From a checkpoint of a small transformer trained on Wikipedia: 913M tokens, 3483 steps.
Each number is 128 + 32 x the weight over its row's rms, rounded and kept within 0 to 255. Layers, rows and columns count from 0. Numbers have three digits each. The size before them is the row's rms in percent of the matrix's.

# layer 4 MLP up, 1536x768, rms 0.0615, rows 1257-1329, columns 192-383
100:145156075105122189093198118143168083097163103165080099126125142110105072106143199118087152165119111108083157172092133089108148160127097105125141099165134127152106153109120170169098102133029126164234116062114113210179132176084097144167099061085092123151102186118138097110151113108163150203101149147147108096136128086150132109104107126123094059176102105122143114122118096115108166070153135142158125135123147078101120103133097055141066147150130171135135104161161149149159143154052137092141151131176097157156120058099154175111101112096130153125121158162145142113117117070138079118
101:126158165099171163126125106201173136189081148098147095124126093112117129128169134157131161116154125153138119117116156155096124129124164101108081135105092165174149094137082127118150179107129134215107113147195185129106090086184143149101125125064099101093139115152112158151161096127054103152092107103086109065191182106172152139131162147143127166052066113119082150088107075158178050049055132113149117126141097157119105214096131101091104186131103122107164105136093143116109189101134188166135140137123123116179091120117096100173110078076105125134096104197153159202147162140135086097
093:090151124162069151213096166123185104069097124144070085137132077108103105149165121112154151113137176101127100107056077099123155132144137113065141163106111166142147113130117113157098082119162095101107097121098126134136113102114179105139070099114095109067100062095165097106088145111079160119040174141157145136121030179208123148150114107115144115082124189141223119117140142126141107136112097074095126101144126159100157181180076190104158199162148126177099093143157091214133101144109144108179142124118139111177122132136099113133133090119145157151131167168082154188129058124153171168
105:123159092105105136111150075106096151166101169099179141084194125120112141122118098078161153096121200170126138097198189112089087114117149124070128132168172081192102142153124112142119153144182112141120140120122157149123180102082131142086134093088117116121155124131119132156113105192097138083114124175103123107204109179137172086042168123136093056152140168099232165111124062101107155121168145177132063092104103135127081088124140086080148164171135080180170092201110157171126153087126081151117106113166156144165097140185098102142102093104170123134104153136118122144128102114152110181
099:156188040130084170187109136140125090117137140133150095131182098110124154101182087108156142136145133160097126136113149145126138075090125132171148129100107097118146093141112157097147148121145114153109126147186043136138165171163158164131167149139165156104115125170138104140202138127054132135153047109125183128087088101167208082150146131091107092159108087142158122105170102162117126067161126118139133180146144171124114173137134132150140142185118138101091230192148111114136142092128099135073103111093164133123142130119175174139160108132176064135153135127130100136123140091123133156
095:084169168083106150170149114108149151099102055100124074135105125111083168105073177103101161109095160126114189123168095112175140082082174117044150168123183156077157179205116120096132144100107125111137174123121093112080149068157165100145094147173168121169175077099127148133154164169067077147141112103074144128171140160180115144184135121162135131128053123088132102156148158133158158125119110097118121162154119091076095074118128129116206160148135094083105135103133105057163127167097186107129101139153170094101119120096162116114108095168142106131130139129109154061078057128102152155
092:153114152071130097128104153084179187135145183148187095109173119137103155172082095171166194132103106112109167136121130063107113113100105113159139117125085112141137141125153117182100153149115150124073172130103117144145097154090127124179116127128126167144114162146142137131146139167123148147088078139093134106113162090151126119138079132160067140219094139179116138141113159078132115116128139184117096112096107095086086140105161120149139156078123110057116140136155166113130112119197146114074108143134105126153180169126183149100092120132138150147064146171072116094094146112147064114
103:084134145090185121091170135119116143097141110076182118078121128160098120150140142100129141159155161147137099174085111119159092098123149111063128164101117112136136165115114133151121135103100117159088101108120128165125117099155090105079136125126120074142111099109088161168174151204074156063179113094124101129074128115127143132071110111109124138092165073102107125083076133149143099133112052114074100138116135135136115082135109138143131172141097131097116127126133153128154065169160159112096147114174112159102165147172128115107065112118094186102077108110117154044126121126147117194
096:138150194080181128131140119122089153132178087144120149112114191153106141171170120131136098114170125138102135108162116121123083131119159117148124148154125155123134127086102126155129165141090120137133160121190111113093149066117147115140138158102154103186094121231161066160153119120102131095110117127111148151190171115114176155165083082110191164135103104146163114136171116113104112196169156216133125097214102114125183060096162146114151096186089059118114069083155097131159132157119126039123091149108171164178101059131108136176160175156091119165139204111121085124177141110141128126
100:107108175123163130082148103099054137163147185084205121133084117191110130144109097093154131099184121103142109097161138130145187156138158109147099163128201136161148140137138101101144091153114092170124146104100060143111057141084192133130127087103189160146107122186156203153080119118120114151153142124179080085123141115155156163138158084151076128114139206117113117070141082142125117190173123097131074097078120103114108113088189131115108071118137176134117163118061161170161131123123148160090109179117157131170165137146141068108125075116143159143134063100147137121113098125153094187
094:136150108122149148106120181180099126118122102112150196159159162130103168104136117144165162138110120094152078148180166077139155160087108126215160117110160143129138158119044128084114113068078072153137150132098091133136193168159107141125118130115121151138040153176131123088105089088122114147099047054117134177124105100173134070145153087084149162091148102102088165145124120144171162169189136123074111142169114088135119174077168174123149124169110136161114126104168049164103110074159137125103192147081122153070051145110093133141134099143170112142097182090103112152118057136154153146
101:096164143147120168143094149130152136102170116106154109150205108120152157136113087096072113161159104126097141114129128153117150147113184145168107151090104147082134162078092120096117140104146075142112123164134111111121097123139090129159032157164148148120150144167132144118072103107108156085155088143100179178138089144169137146090115086121135154062082101170110110141145119143107114154191106199165122161100171105115118148139103073093117177146125066089059195117193090156127153093136112086085081122134114079125126185137164135136102138137148157112152148126137118144203108129151143067
101:165045124124175117111168120073154152110142110211099108091109045122117149138070118143185226117138108070165132066182135111181146092145097213083094101120109116113083176146164127153179129131162153078125156127149143147145137091153127126145136111137183108185206116116104143173138129196164151134088153173143120104114055091089055083147155114109098170109153102138173118114148157121077127116142114150126139184083137115116159113091091101134177117099135151067090100106118125155125140124172161130101139093130158155108069168081074105097133113091057164127099172106127125156080125117101119089
101:180169189058105180105093070102161137133156093076122116105112172121139136142130085126121101117099115144140151095095148063198113113127082141104081120149195119151139165166161106071170141158054088108085168146187090135117166083107142153124142108140095143127106159120159152158155093107128087118125086203167119091105159124131131103141105112101145110099149130094141114145114088134099121109153164091151174053141154136126153145073113106144121129137114152061110070143166152095098143139111127062156173154138122171084150138055088185085172133109137158132087076101127096093093112116124060091
101:102117117112161151122125100112156165092106085188128079171136163075161165146136108143139184095082144077151166104136127100073102099057122075165151113112096162164165168137182159136129176088079162107087156153117060172119138137073157120123188078044083180137176145160171121134161148132149164128112113117139125123098088113195117158148119149167137107092125101103163136126103147176135127059122087137154108134119111182151063135155090120073102160147135131217121144078097069188111129117134084113131162112127104160185108137129071130111148176116138081141166080167094108070093113108102153092
101:069126127119115091134158124137147143131146144138095133125148080060137126091165131169168147067163122114128147118103155049095129199097118129162136141127131078156085163073099124092096141143121127129195165086131199164181125126112127114124129137082108099089131174160153103149168106130090115152127140148077163134164135107121153080133124124086102117057181134094030124123132096086137151114084140085099099127130122138137141168159145078183190119145094098109179139171129141126159138203096060102129111139142153137078131097182191130127090140143110179147138146154129063065099157135125184129
102:146151113147085094123125116162103154193114122133070135110132148126169130187112085128123151169218095146175147106110070083099092098137154094144132073141113161154138106154135149127098081108145075060112133120154133114138135159129097071150136103114158144134088078145125123168135204095194159119123118142108166189108150159129061180118105155115125158159092111119085111123095149121058117127117167129119071120135163117237133151116153115117186124076124193174171107131177131098079122105131152134123148183110160091137122133123116078174150134202101094117146151119169121156138146190145177103
100:120206092102173114172166147147128140135132131145126134168146116093064103076174124176080116120107115143149127097170125150109144162074158116115090128122167145124150146150031160104112137087113122143148142100123157157151101151147143135128134122112118091100094127100094104140144088155122138062148109170135131151157120165164157107087130186159126199105108121150118157125142157099154119210128195061213119116079176124109119137130161121095122126135119116155156122090135120113130160112111154204103193135126125100094157087161210146082167161175111094133088172121172162143165152168086147077
098:153138124110107098175081080124116169142135106131075076124138133085137068121116107107086151122199106154124179101130124124129102146106134095137155054139150146178173168147100104120090131111152109148146086174152109131132155113055121110098095120128106149106040147107158064175138134195151125106156179150114113145141112167195160116177147130163132165153110159155176143141089127070117110152104114111123162139133128154123165091155096130158102138087160108111114141157091150078113129183053139136152110179080135084124081114124108162135153094156105103177131135131178149105143082117091130187
104:086092113117182136112090104145154127143080164077170170132088132121104145130210136167119088113165180150129125099147155102114049119147131128112057135134033137136130162106100130138101122174113111138111120099162143186123144193189109078089158127117186148177080175061106135213136125092164120132141119135134089113123104066140145170124191110117128168148136124082171104103135184194114152083132130129164150132172151100130126112119183120116155155124174136150104090137124125129088105101124126176105102086110112173144223158116111157147140144117167150121152191211146131109170116077121167096
104:081111135130153127140069109103084141136180141122121130112153104079171119124130170119149147182112125171148123126156151124088114067192138095111102121092208157145097171180101114125149099109120108093078135124104135149136095202086108193146208117167199141131129161087148061142120115151111166110143174092130097092082156151099119117143180125123157081135123157160173089097149159138145099105198119119100122096161095116127141140144162063111161159165135115153105141135182125123147094164130129099143152091134124044098190104097169159094181142145120093142117177117152152080157180139133116062
106:130134120100118178142150125158198154155161146125142160098133104150178162102104187141134150147145123166147099149096154076161092151122112141104151103101163160162109107215111124150114143099064172150158114066143101140142128137109134053215088112094139107104130152132141105121095107134157108160146146117108156164119183145142128112097107123143119157107133119074100106159122175135101105150076119121099125123129132078162118131096103160102114164097120155149123138146144121138114090084123124112142125161121134109172146138058163194190142106163151176106105166212125145012131108126086091183
103:137148102136127149102086170142109109131114136191095149145097124132163128101112071142144120046147124116096137143109122175111067073098076077096140080097042071088105160144148147132088079163115086132165107102171131216147145163035139107125176170095131135155082133120132176123184126139094090162138179130126142070123188152095116146118163148145113114090119124132046151167115147136065129148098129162189174108126117111129144119133160052171138106120178099126159124105170151082150153110101173187115087148134079057084086128171163131128176113106155202161113082137129208150175151126086088123
095:054147118110150143131131123122177118169050111130124169142169127143143124095147109115137135158146156131181139167130079126134179107160175159166133115116134112084157149094110098115090128104093136150094113150103206138115162097108071102153080153144136154126153125095160118089143159123081160146112095084178138122147143075191142128085158136177111137134139079121082155153128107144135095104114133120174193160168167132156093099117171098068102117137132159070120132151121113150111084162140174099158161193091141117110045137089110123172148119173160134118115157062104105104130175094107154115
109:075117160091113146113110121122154198118102171174159118139115147094167130083147123135169154087099139163109151147106113067149089148150141090108141162120121117160138082184101170070170147176149142115164109131105142081127117114160129109169120142122131112145135115135079047129097096038125126104147124116136148108125170124139140099159103134135139170106080137137142195132100099195149110075121125173130120076165043118146101176154072102138092120098122171125139090131144096170087170167103094107074108126091088180127144143105140105153158175113108145176177124125179114093148122103123124092
098:094160086171117082091079106141179154138066061126078103148115154098132125101160153147111082110173090087131168137067091096181109071143144129101142101125116041114155099104124115133169093139112184098142126126133164166118123132092118156139151119108133206104099142159104115104122123204099158100144200097122130162105096135149140101159132083179155168113122141095105111075083153104160127111148151116131114137132121148104131108113113081075193140167090110126145073154093172109085088116091150174144091165155168112126093123123127111105095135155116129087135134131068083194151120138089133085
098:190186117133128149098153124130124188119115117144148127122084100145142076123166178106117116109145122178153101085124168088194095142101139135127144101102149153106179109153183127137112056174091075114099149083137127124162129098131097114153163130169138086100123146170136156088178139150106073146109154114155090105130131116083157138186130099119153134064159179173125137147075125203166059174174130101094140100138159103152142088116117115051171105180112097089087144158116099137118148168168128095114123064150129134104076089167105150105107143099120107119181120080096178163134127151110109074
101:166129190098107107150093137112121127099156128104152149078197078102136140119145097126065151155132111139131157141087038134112066137178138116032104111168161147135156068174132121114118170175141169153173111125181067143185073138082151085056136122105163135102107182151147138178107107121126097141149103168130080153127062105101117111150133107172172089173170058172142116113150160113109107141095170114117138089129110189124193074122141103148128178151041130074127127086143130179085142153126144102093141110112161164137167141119148133143167147148137099126149099159132127057077184149140111136
098:125078102151112068165114127125075131133126123119136173113129142148100102055091172163146124111119114109158119167139081116170092151149147191143111086142096145107093211139095120124122116198124189100133115159157089167123130211118160070113126146088152173143109153128176131160132085163103148124181117102075162120101096119145102112102173103137194084123126182120185120048149084149150124160184093131149149218096095121158149150125125111119115072101168120094099139141119151176111073143118096172123107115103137200115141143153127128102190100176163153125140141113128127172107173082115123170
102:081156085107117187091140157162118131112086166122178135164116154157085143192139172074147204110135133109126157133155169120148120058156162189133138142131091066171115121078106160139112120107091127142100058159118136088090160129148092126120125135158070144133125144088135167170140152147102078115160128128059116148094080165139179142114126107080163121107116102119076126139111107083142125058132152156148164156114145093103193142092071155127147115085140104175116122094055163154140157096071137170144121133114138130132142147142152126116181095132158198167127124158108145153091148147111082132
100:118058154116094065114111095111150126117036108144089093134161144044084133066127165102130140098138173156115137116146160109100170127127147124101115126121187169172123139134130135118137115133141186117146147113150182142121175124079115110216139179113164143168177067120154081116093135091143084139143166129116148136127176111066095125149111074139105076143141127084079119140131083158134122162142100152157152134158106123119151168135101153134136192149136092128183147144088155138154111067084153124121173133132056153121176133135117117152160152127143161081152108090137092132106093159111169066
109:127077096139159213125163157039132146128092164178118141105120110117140133152121106109146123095142101146144182138113143052113143093073091096110046146115123119130131115120090154112147163196168123120126126122095147092144129177084081120151099178169086136095103181125206113148174225094169185108163161157142074158159110134131061128123116145132160138087108166127160089184136158143078107117112145124140089140102093126088098158138162049147136132166138125137105121115110111121029131151125120128143124145162165109107132088185119052143116112112147110081168130158111148112094156117107131120
105:235142140091131117111134130118127041126114128127078159105046147077161160144106114093061114147073048113150138178098161153136152131121124114128129168100150131084135172102126137140079096110147129136132153115108096070086180178128092127069120181161152141136119092134096123071175156110127090144104160129137120120116138084131031218134103077141132127100100134110085153121110163126109141118114059137125122061158108188175121150112114143104117064131152137117173066159132178119134141138144106152175078090119117138147053101182107138131108189102149137201091161148142140117158136110095107052
097:077109160166082121178157104154143101075128132099100131177090075163134094080094121122193075118204089165140116172093176110092123139187179163171144138119060119151085138125114148115152174095083154167055131113122135100133131110133167108151105130085108126108167044132110121114101088154172176159113153157140073146131192138127131087185107144113105181101119144110134087101135171120126168155146129108130120168108084171125070135084146056120134153081117091135127154147115191125175169116065077138153114145081115137161041054161094134144102090148098126181133103119112106052103140111108066129
105:152092130153189095118085125139174103131136109124139068113141155114159132153085143047152177163132134134140081154122139141095122164116073149117104067079156161106139201156104051123112126117097142118098085091134142154100127117143169087142159171100164090175136123136150101140096191120144152099118117130083089114088064158087166168148117127107055131097148129169104074135129091164119132159143057091158133113152110132171139092141110090152136122124155077042083118092104145188144126127111106111186151158122079138111163120085109137130080100100132164118092182108168104145111134145133172158
098:119093126130070153083096069126053075128119132101127113164144181155137203135125142081118104094150117154156085142110098114110090166113062074148120173089180102112205117137194190174118095072098165105150079129150127152129135135041159083127204125075122108148145133117174140140165154116136093135140139143088096126140071068113138093067115102141118133106110148153106114132063135176103130123132125094132125074116047169130082147116145150120175156117116083129120155128107156099096111102118159155112112069188156142144148187174175142093105122136120124163138086137112180174140110135094091167
102:100130088098097142139133142168124207075092053112127124186128150143164155120104095135178114123133183096118164130151102139080168142102131202131160116107208158145133152116175143136043138086136120127088119111147158115139185151135129110091174158144154156144103104109095133118132115115167132141134106184121134111084109124105153126148155092118088158075161135107150130153115158108157150099077137122123124176165112116115175212187105145078181092106135151140115153127176115136127229117145181124093147090134077123163109210126069149214098134187155117092107130079124116081113160115129118163
095:088096092105255099095127099130152142124165086100141134181175091076165087129051103071162090092137196128121091130140100151163117158129156136176085121097142139154160142181164127109154147132082145110162193053195076136151098186174080081104143106156219104164108155115168119062117171113199163071170065072060108110116079141144145144152151144101148111135112152136090137118215096130143147102089078086069121121181157125133085119151095122155081106104159159091174126118110161078093163121171195137111171128058154117109151104193077087086067125129136128138099171122173176146173141129126107075
094:133132144121141151140155155162123119106156150139117143113136168206143145099094174072180131173153111098186169159066161119125153149126065131119043130139099105189124140155160103080101134136121151136132122086171152146106142144110152106133105072142176118158122157086158119107185127065122248145107134131172113118123076134153151141142120103063094123138167126135083107167056143127132139088090127072144148152076100151102141147080100127181119149114144162144144103139131158141110109108143089115123158131080066107099132177112113150146157112087127165154191137120227131164121106143126077104
100:164127169117069159115133130172150119121115143153100109111118130119153135122110115094075146148120179117162110065096139144200103070156165104191108096032125119124094073155163060137139222150111146106060079123135184212066189153117171131179149100122162137128173139152131109165101099090136128132208120114101184126109108137145178126107096134109162146094114131141081084152182104084118139108155178112105137122136192128120142128170158140169105158075130131144068143120103126115168147159110110117128165141064110169108092186150110150175041081163131135123127078076160095155108106117135146146
100:147169119088134091156128089130130101105161165139074116177148117120123187116107072121101116114176142118111116153116145104096134149115119156120185104119125109071083124137094093154081136096160118061086135131170124128123131128140149141085146153143130135161138123096123153141104135093151120094127143137116107180174093157169150115147127087082152096111189164115089102153111185114145166108111135125174154150170144160175118149154173152152117180169057061083085111159088107100177174158075104181128128181123107155158122140075101087144076120178172040113140162141138115105067194198109189154
101:128132125095162086071078129117111144163118195086157115085137108094162153055088138067142085170139111132181178114138145125082068129107145140131104126112132112201083137089146149110143118119093132061153111158153165074130118168146137183108101090128079154141092153095123058116144142092160124125124123172124110115076100172092126101046176127212142185081105105162189136147132055144131157131119144115106144163155079182192113107122134177123136092104114147122120127102203158124077201163151106098152115127105152201138092122086127164143140131067117150139042111146131076166116166125115172127
099:170144160151077134126139067126098104160136166115154114139113120155123084100112184172114100154122161209083102137112103099140174168136132090076143132110172114171114080126168128082097211117127119152148140065098105102089111118141136173066176150129133130099128122087121138116126122143125190136112121150150113042112165156159125206138152129110163116170151116113163104210108106126151124129105103122154171117110116131082180163130133123150132108125127136119109099156205095151129138154171136121162096106100127182156179067196094126124132132159192211202139138110077144066061091163133151199
095:136136123147156107153131128189197182056192108117122145101139147103115138131114148108110136167139107107160131118141112163067158114084139150151098136096162157151116094157084131150253110127121149069154135082105140117146113054164150154154143071097118120138108148112144134138116158135090117111126096100078130136111087138129106118145067119141088120190184151131081135204164143152101092071112066140079200188118145100125140119112164115099161147170079156155165138132147113108115081174111115086154109122118149117105151151135160121165152122159112128153153140152103139176195089119120119188
101:104146121177188099082112138141077163143126148131088110158093101120122108094078113151116118160148177128189153128135126132138099103162164096171136119092075117138163134087175125089098125125138084180182168105114180100157134097121117119157116096131100154083129138094124121139098177116179158137135143136099140125091122178137082189119086159136127139160139103121115085095062132112117148097074103095110120099144110125115197163107104074113084130130178077137098072126137109149153093110102095209104104125156121041184152114107081126098176115153150095130156144103075106153119106106158108173
099:139096126118162145128150155108115163117184073024148121073200127096175111156101141104112168136167142110123177164134093166105122062193135097066040150093146162122169128139158199136140129098136158088139139131188112105111149076112148130114160129113155089105106104138102093117157129146142173105161141142122083126181099124182095211109197115179162124109069113144088138165139140168135158098132098119064053046148178161147030128123073134102072156134130124158160086170095099129186153158222086175129110109193176114137077176116130123074137154135113112157132151140141100151130127078115065125
103:170172155102202121206155070146111106142088135058145135152140170118144135188105116084189151131148093147070157132147110106165094141096168132116170090137091095091076125096161128137105107078078067112078099150151127111121136152121100157143086128140187147127160128088172154113186091092167117158151102139130120153109108179140140082114069102191130083132174162122095136184154156121139126121119158100144122063160129158110157134078165113141119122199136085148131124110137148147117119138158046140127152104115177151147140149142109114107119111143160123178123125148155143104127174143189072108
106:107099164127090125087093138115127129141136107089112086205168124166155181144131113153076209166133186106127139187115147088174118139133146150142115084190126113145077107125130134128115132115134115154151121117090090095119150132232109144150117124079134105116143128153128081133105125103110132115089081094117102090114112157143104134065104084150122139094083130144125140087152151131123041117114150081109135081090176111143141159141110169155125111099132115061171112109089146106141143126186149141201129205101102065073166119066157127135136164155133118077119096199123130172180162135145151126
103:124106139133146087103119111075129087138124158207139138158114163121112156149110127108107087123169207141143163103186138102127126126144101164133134082115112116110172093133118111205086158131117114077118057135118187098138045170125080136127132110118072117097151113139111117096098137154132104011107150096132116152173183075149094133146151119150164170135101163079129102205186149116148124141120142210168125086152133125080178109134156130113115161160142085216116161124084114118121173132155079166166118123158120060173117195095085055158123119122143088091128108101165147112149119125099113073
097:091099116123130124065130135198072146103127104136135100085124094076149133136146090114070124118173106160158096143077153123211110117133135129134165098184091085159147116112066113154102121113111103153037067105154127107118078171113163125148167178083135142172119150136122184120113115125160102118144096169123114133134097138182088134120177131140163099170111104122094090142195103038119160143075145140143103132147155143109186082139137144140142168158095073148124051120180092168198105104145144128089112128110093152081120146128085153080110075100133157179104152133189175148178086106069082120
096:131139113097172086147097113084132101123143093179131134082107120145118153148180090041191162131133116130032048059156131109117162119177130135118137160165148121166104141071113120121131148038113155136125102135124128087131129098162186138186133106152096142174138143096120091139114125131160069152141085215171198144158132196079089161150121070094125153106108125158120096078083130107116121145132168090107172128143079103121076129127134123084101065041111138143178144062129131049115151133179050131149117154153112133129183121086101103136110150115138141094159156160065141121103121121164085144
106:158088078085118121095102093132109152194156142126118104147168119063161169132165100087113094146150215090118139164088105094119125128128045137104128128149061164162177079123149092135106118148114129188107091141167110121117128134162121114187126153101170140165105149146200106116075131166124091132080093131159157129106157159110104155110138148074109166083103103164117099134156148157132098120123141116112144150124151113143132124107126089134103165108137128141099131098159115098116098134161104187126121146156104165101085091193177165159174145140084081113110149141127123132072162100158137206
099:071185131170101133151114114113083155126065139144162121162164166133132078168159112056127148131153108072146151142144122108128075163081157116070066094116097048095105128102100118172189130105171155101162151142161109058192116111116136076075110151117101058120153129128130189182127123132161105113151130148163083091076126200151154110091120136180081144105116117056108096171100120149069129098116131147074079146181196085154181136112120071141130149116111102137073136110146145172157160156139129115145105133041195110114141115125137139137070134118156112121112153103183151151123125151150154149
108:076200141156112140117094145110159147109145089145157113116161138097159135153115126087131102173058163174104178228162092118032137152136140112159140152147158122109089165132098105081161133132087083082155126105192094102134118157135104083122148129125085163089176136126125111178098131099135147178095110172113119155155119085190138108153157054098104148149093126104108066112118146165118038123121112139159181132197118119118114126125123097124120123142132146183099106185148114135107094110172133087073097100093069145170121127129103095120152108208184128178209121111143135137145139134115126127
111:105187145103125137133170095160127100124146078098139056144119133097156137117160144131118164149194186127202138108163128125099153176119110104148135120128185141115143114182118137096129069135126101167144208115114157118109098109147131064149110164140085127118145166149093092117107109111196166110150121114079187131194112153148169170124148145162167130122080138128103102084138123139157154143186128110169083154128126144191136161093139167133151187124147108134165209066132100090159089113091095127133153176112097128080151168111146126176071145173164188113078090062153110127154145185153145137
102:154073084130127096118112124117152124083104198156158191109098081210157127108075145163113063092120181114155091135138097122105140155173139139156082135107133115102127140150091145099139096126171108158101136237116123063152169144102136076175085177130120133122129071136085064168163170149153176128124132108127119106196143134120041124147076125166080178108134194175166189139159134078107098120128122091119125079136172104140099157166136070133114097071129157101126130100101090138180165068105141087104120145176163161134128132221136150110130112097096129108103102127108206131162151170156099111
100:073154138062095140101075170142182105207158051146114161112089088107128107110102167115092144146078135041111103150075127117096063114105153174103189099129155158116115138144109118166129154220171153131128150131133126166111164121161132097153134146128155114101114139119152169223094166156143075097114101123113101148094173157105157136145046098142130060085115087146116113127089167106131142139095135115124143128050107174177126144117102084125108111131127120140144129115144114125087118109204117062108100109206070120131135158168174062084085130104089163153112152062157123107115095149149142122
098:129154129167134173128140122142154146150107153118137167112222106126141181120115104097098131229144072067097095125065085136114174060132117150103165085130092073133137131110135159123138167084136186079140144100147075155141091134072166164127143133121198141212115085090080129156134116160140141156141147085091088164152117135202122156054151121150146160113124051126163158141090173137136156128111152088163196115124069111110105145101166128176154151115142114123124142081148136074144160134107142133107146142090052159070144157101154144154114086160157101121161159111127085112131151135110118090
097:129110128133122136071105136106120146140143162163124115117130104110084115132187116087153118089081140090083102129103151120150105123104139124157166138073145134091202174132114139128152127144096134103163117160109111108086124081156232114148112129116056164113127149133116096109098133110164161127123173144159158115126119146128120140098116073141145113128065149158091115030124200154225106154152091119120092079198092134104152135163114171093122162147108127163159152088079113148132125085191167222157095106154083180094145075131080118101165085168142111125151167114087182140141107152091114168
101:057132183124169159149131180129142105084118119146143152115204179051120131122174101123078156125158109118154167176159123116118118182142118161125091136187139137067134101140057151156069136068119111135085111125095165077116159089098162129106123127188121087141195112179128111101141196153180123118109141151130137132154155121164105158106140137136112187111116129154073121078132066113146151180138105139111078051141099136082060140127085102094175141149206149150166120151139144133153146141109068122134165093155138158140082096082152149198109145138134142144130066061121103154129085107153182101
099:155156182172157149072105121118124103167110114110052129159103079128115115113151155066129154147138152154116162154042113102175110168124090089115127133094114099097112137167089143077086120144143093132151070062098159118106096179150120149092139148104126141145150153102142149053192113148142083165090163143165123172119115173163135169138105106147150120140086100082085159170078114133152153143129183124120108108143148139166155061118166109142124095085119061143136098085065154121103088169130114179100193121167113075144225107197159142160151139101178066088123097121128125149136160122133124154
100:118174122101125085130105153092179150090162121160129117120114126115167079171152092162147130116191122107107119118119133105133127127119128146120124095190111135088213149111130129126146149118133133073149155137123127157119115102104151129125098157039073140108116089143166061141072141113157118101088125116134155087175160084106191100081064118125093092093126095089125162135131140101127092168109127185096141115154125114168166166153106159129125117151179167135139139095137153153154109162102092128146142148090100134165118123094128153134185155168078085035134078095179097090180089121113111092
101:127127171167117076128183186096079093136125131142127128149159128128122145188138159150180122109201141086115075156172062121092081151137114149102164115110105115148134150070116148100155151129174075071147157164133149153184107073172134116113120139094114133084174115115147119166141176151177124138158150115171160221050163126152144150150079061162164148063113149134105092139091123144106151074141123149102127135139132152110112078109143096135126127085135106142100087083127191097131102084122086125130125134079099128182154101089109136119134143071063153105141138082157098141089161109102124120
095:090101181170147163138123101106178108182068120167134153074160128125138164108142190111106107162041119151148068134133104115094143124142134149071105126108153144152135110079159114127201144101090114123116134074127126173105142165051076130076067176105120126129140102086130099124143130163159145155125093109151129104085160072127151153090129077074115055072147158171132179134110112079077150162122056151164130117176071099116136117153114148122168131160052134177119174171140177125133103089172174126124145153141158119131159135088153152177139146109083116072152103126142125114090077100063124109
101:059127149114107123152089142169198138059158179097157126106177109053123100163116098111151100108005162149129109112146103148118085179176104171058087144184127111080148126113131103109129160124076166235128130072099150165079145150142143146138144178190190111139129117137117165102088091084110159233071083149063105155056173111103103118146138112170139099156092168180120092163147098156132152107090114172123193071100096125136151142108095126109120133179145186127148149111137125172114198137145168156167153138141150142125118126101115156118128102107129142158112134073179127111142120093105167091
099:153180169157099198179179145165099148164116072131110168097150075191095137142108152162122133058138170141153142082165102126171116101120182142112091140163104032157147130113097170131185073163137107061137147078127093166197152060153107167169129118134101151087141127157165097130116125156123135137069140042147096096124093161130145097130112176146155123167097143137110108161136178186095073113111084149128101132126133150122138124193171087117111095154109101137119056142140108120138135161107091110128119148095150132122124160147171110154161091218139119100181122153103116103157105123183123176
099:133196125184131193152136143122134132121122087154149017101153128159113078091145150128174164101129105145103118155172103138132128055151094148105152166145123077158076086203137082159071109100158139126155151171188097169107090123158105101145146166143193168137145099171115157124133146073206087120079035180128151115145124111175150125125176146167151093186097113100126190167081128182053113149108154119100120179178178157131118182113184145181143182066021169202136115118108109107112139123177155147094141119090076163179117120096108165138131152078155102099086128118114146120148163124135162081
105:111119162165147122119130115132093112147153103113094111125146078131198074051176135112072156141082107155094146114211144131108125175165154092086127102088112104128111145113112112150125138128076084127105164118113151075140151137144089117143169117067096113177095094143142121128172134147084073156054119211132115090135154146185061121104097136105156166160102114112123075166146135160128193082117137099120161153161170187139150145171154153117120133139151177122041179078126132116153104095130122129060104130079169079157155076189142144119114167154087127122154128127099155091136194104065144114
094:053121173190101111109144118221110121121086185123104199164060062132157118177123128124149147099148072173198155137201139105123118148177086156088140144152154093117166161093133138118102172100084167164164136150131109127119190113142120110149140108111167166157157153150110088156117176127137180127158166138147125154154141212089124083147130070125147131147147125167142073100165153122139091149100186125130121146129151172202170119102130111078141127172087096108117135167121138120126136154016191096099103159211147151076174140114103122172121127123151120137098117105106148105108162121103131096
102:173106066100140176105138129162115133140076124063061088139141176229083067127161119110118108105079121145153149173130124140136138106155122111199107106136112146130083170158183148143095108094141167137150103108120123137157141160184139131156098081151104112138108094081154148111155128136147097128110088113149070116119148080124106153161126122171180160175114173173153159112088164134074137192114088154115166122140145053145144113093090075106145097056090125108159115170113106116099118170054198123128124174092165146156132101181207093151123159121120132137118102142122139093088082118096102091
105:165117134126084112165175100162138094137120171176143128116091095127170102127086095080142135121090076207112118108143132115147136170146135151117109127137147116174134123151095131126080181136111098116115145199140143128065193182089183102156104085193110172116066128144144089162152088159104073119105109133160154141165087133094100145183094152111118154095140109161138156108123066169095175193121162104172090147160155143166060125110097153098126095069190124145123199120175156131177147119147122155090176139122125158160154179136161160129080095122127140067070123110151090095199128139043116120
096:120057109087075131139109129170073111108135097119095188143119131119134119118156117116119138133106140112123097164116181126138144106089082134143093120113132082072104105157157146141191148112122151158123193149117140087122161119153146144118088142165158099116131098084119131101158123149167128110125125154141142159133099188131173094143114087054158157139130070071072072119178150116113113137138113162161111222126128161167193117140109151121151052180125074160120120125123085180134080120145099148151151159111140179119131079122130101101113049107138194095151153215125142089086171154065145133
096:096142139163134170205115127125160164131117132115139108089120168084088155168062154149081109126144133151162106114103108105132107081160151080117170171101116063148143082130197189135150121149182145127167090112167135087131108126170199143080111064160108082160111108144132141128127173134114156130141159153145185113069143110116077128127124110141173168119145058148116147175120164160145171137049112200172141066137147122133099091144136172150145172116095116066138108140127130082092167121096173160091165124151175141129114163170117111101088118171119111117102097133148214117116166146111124113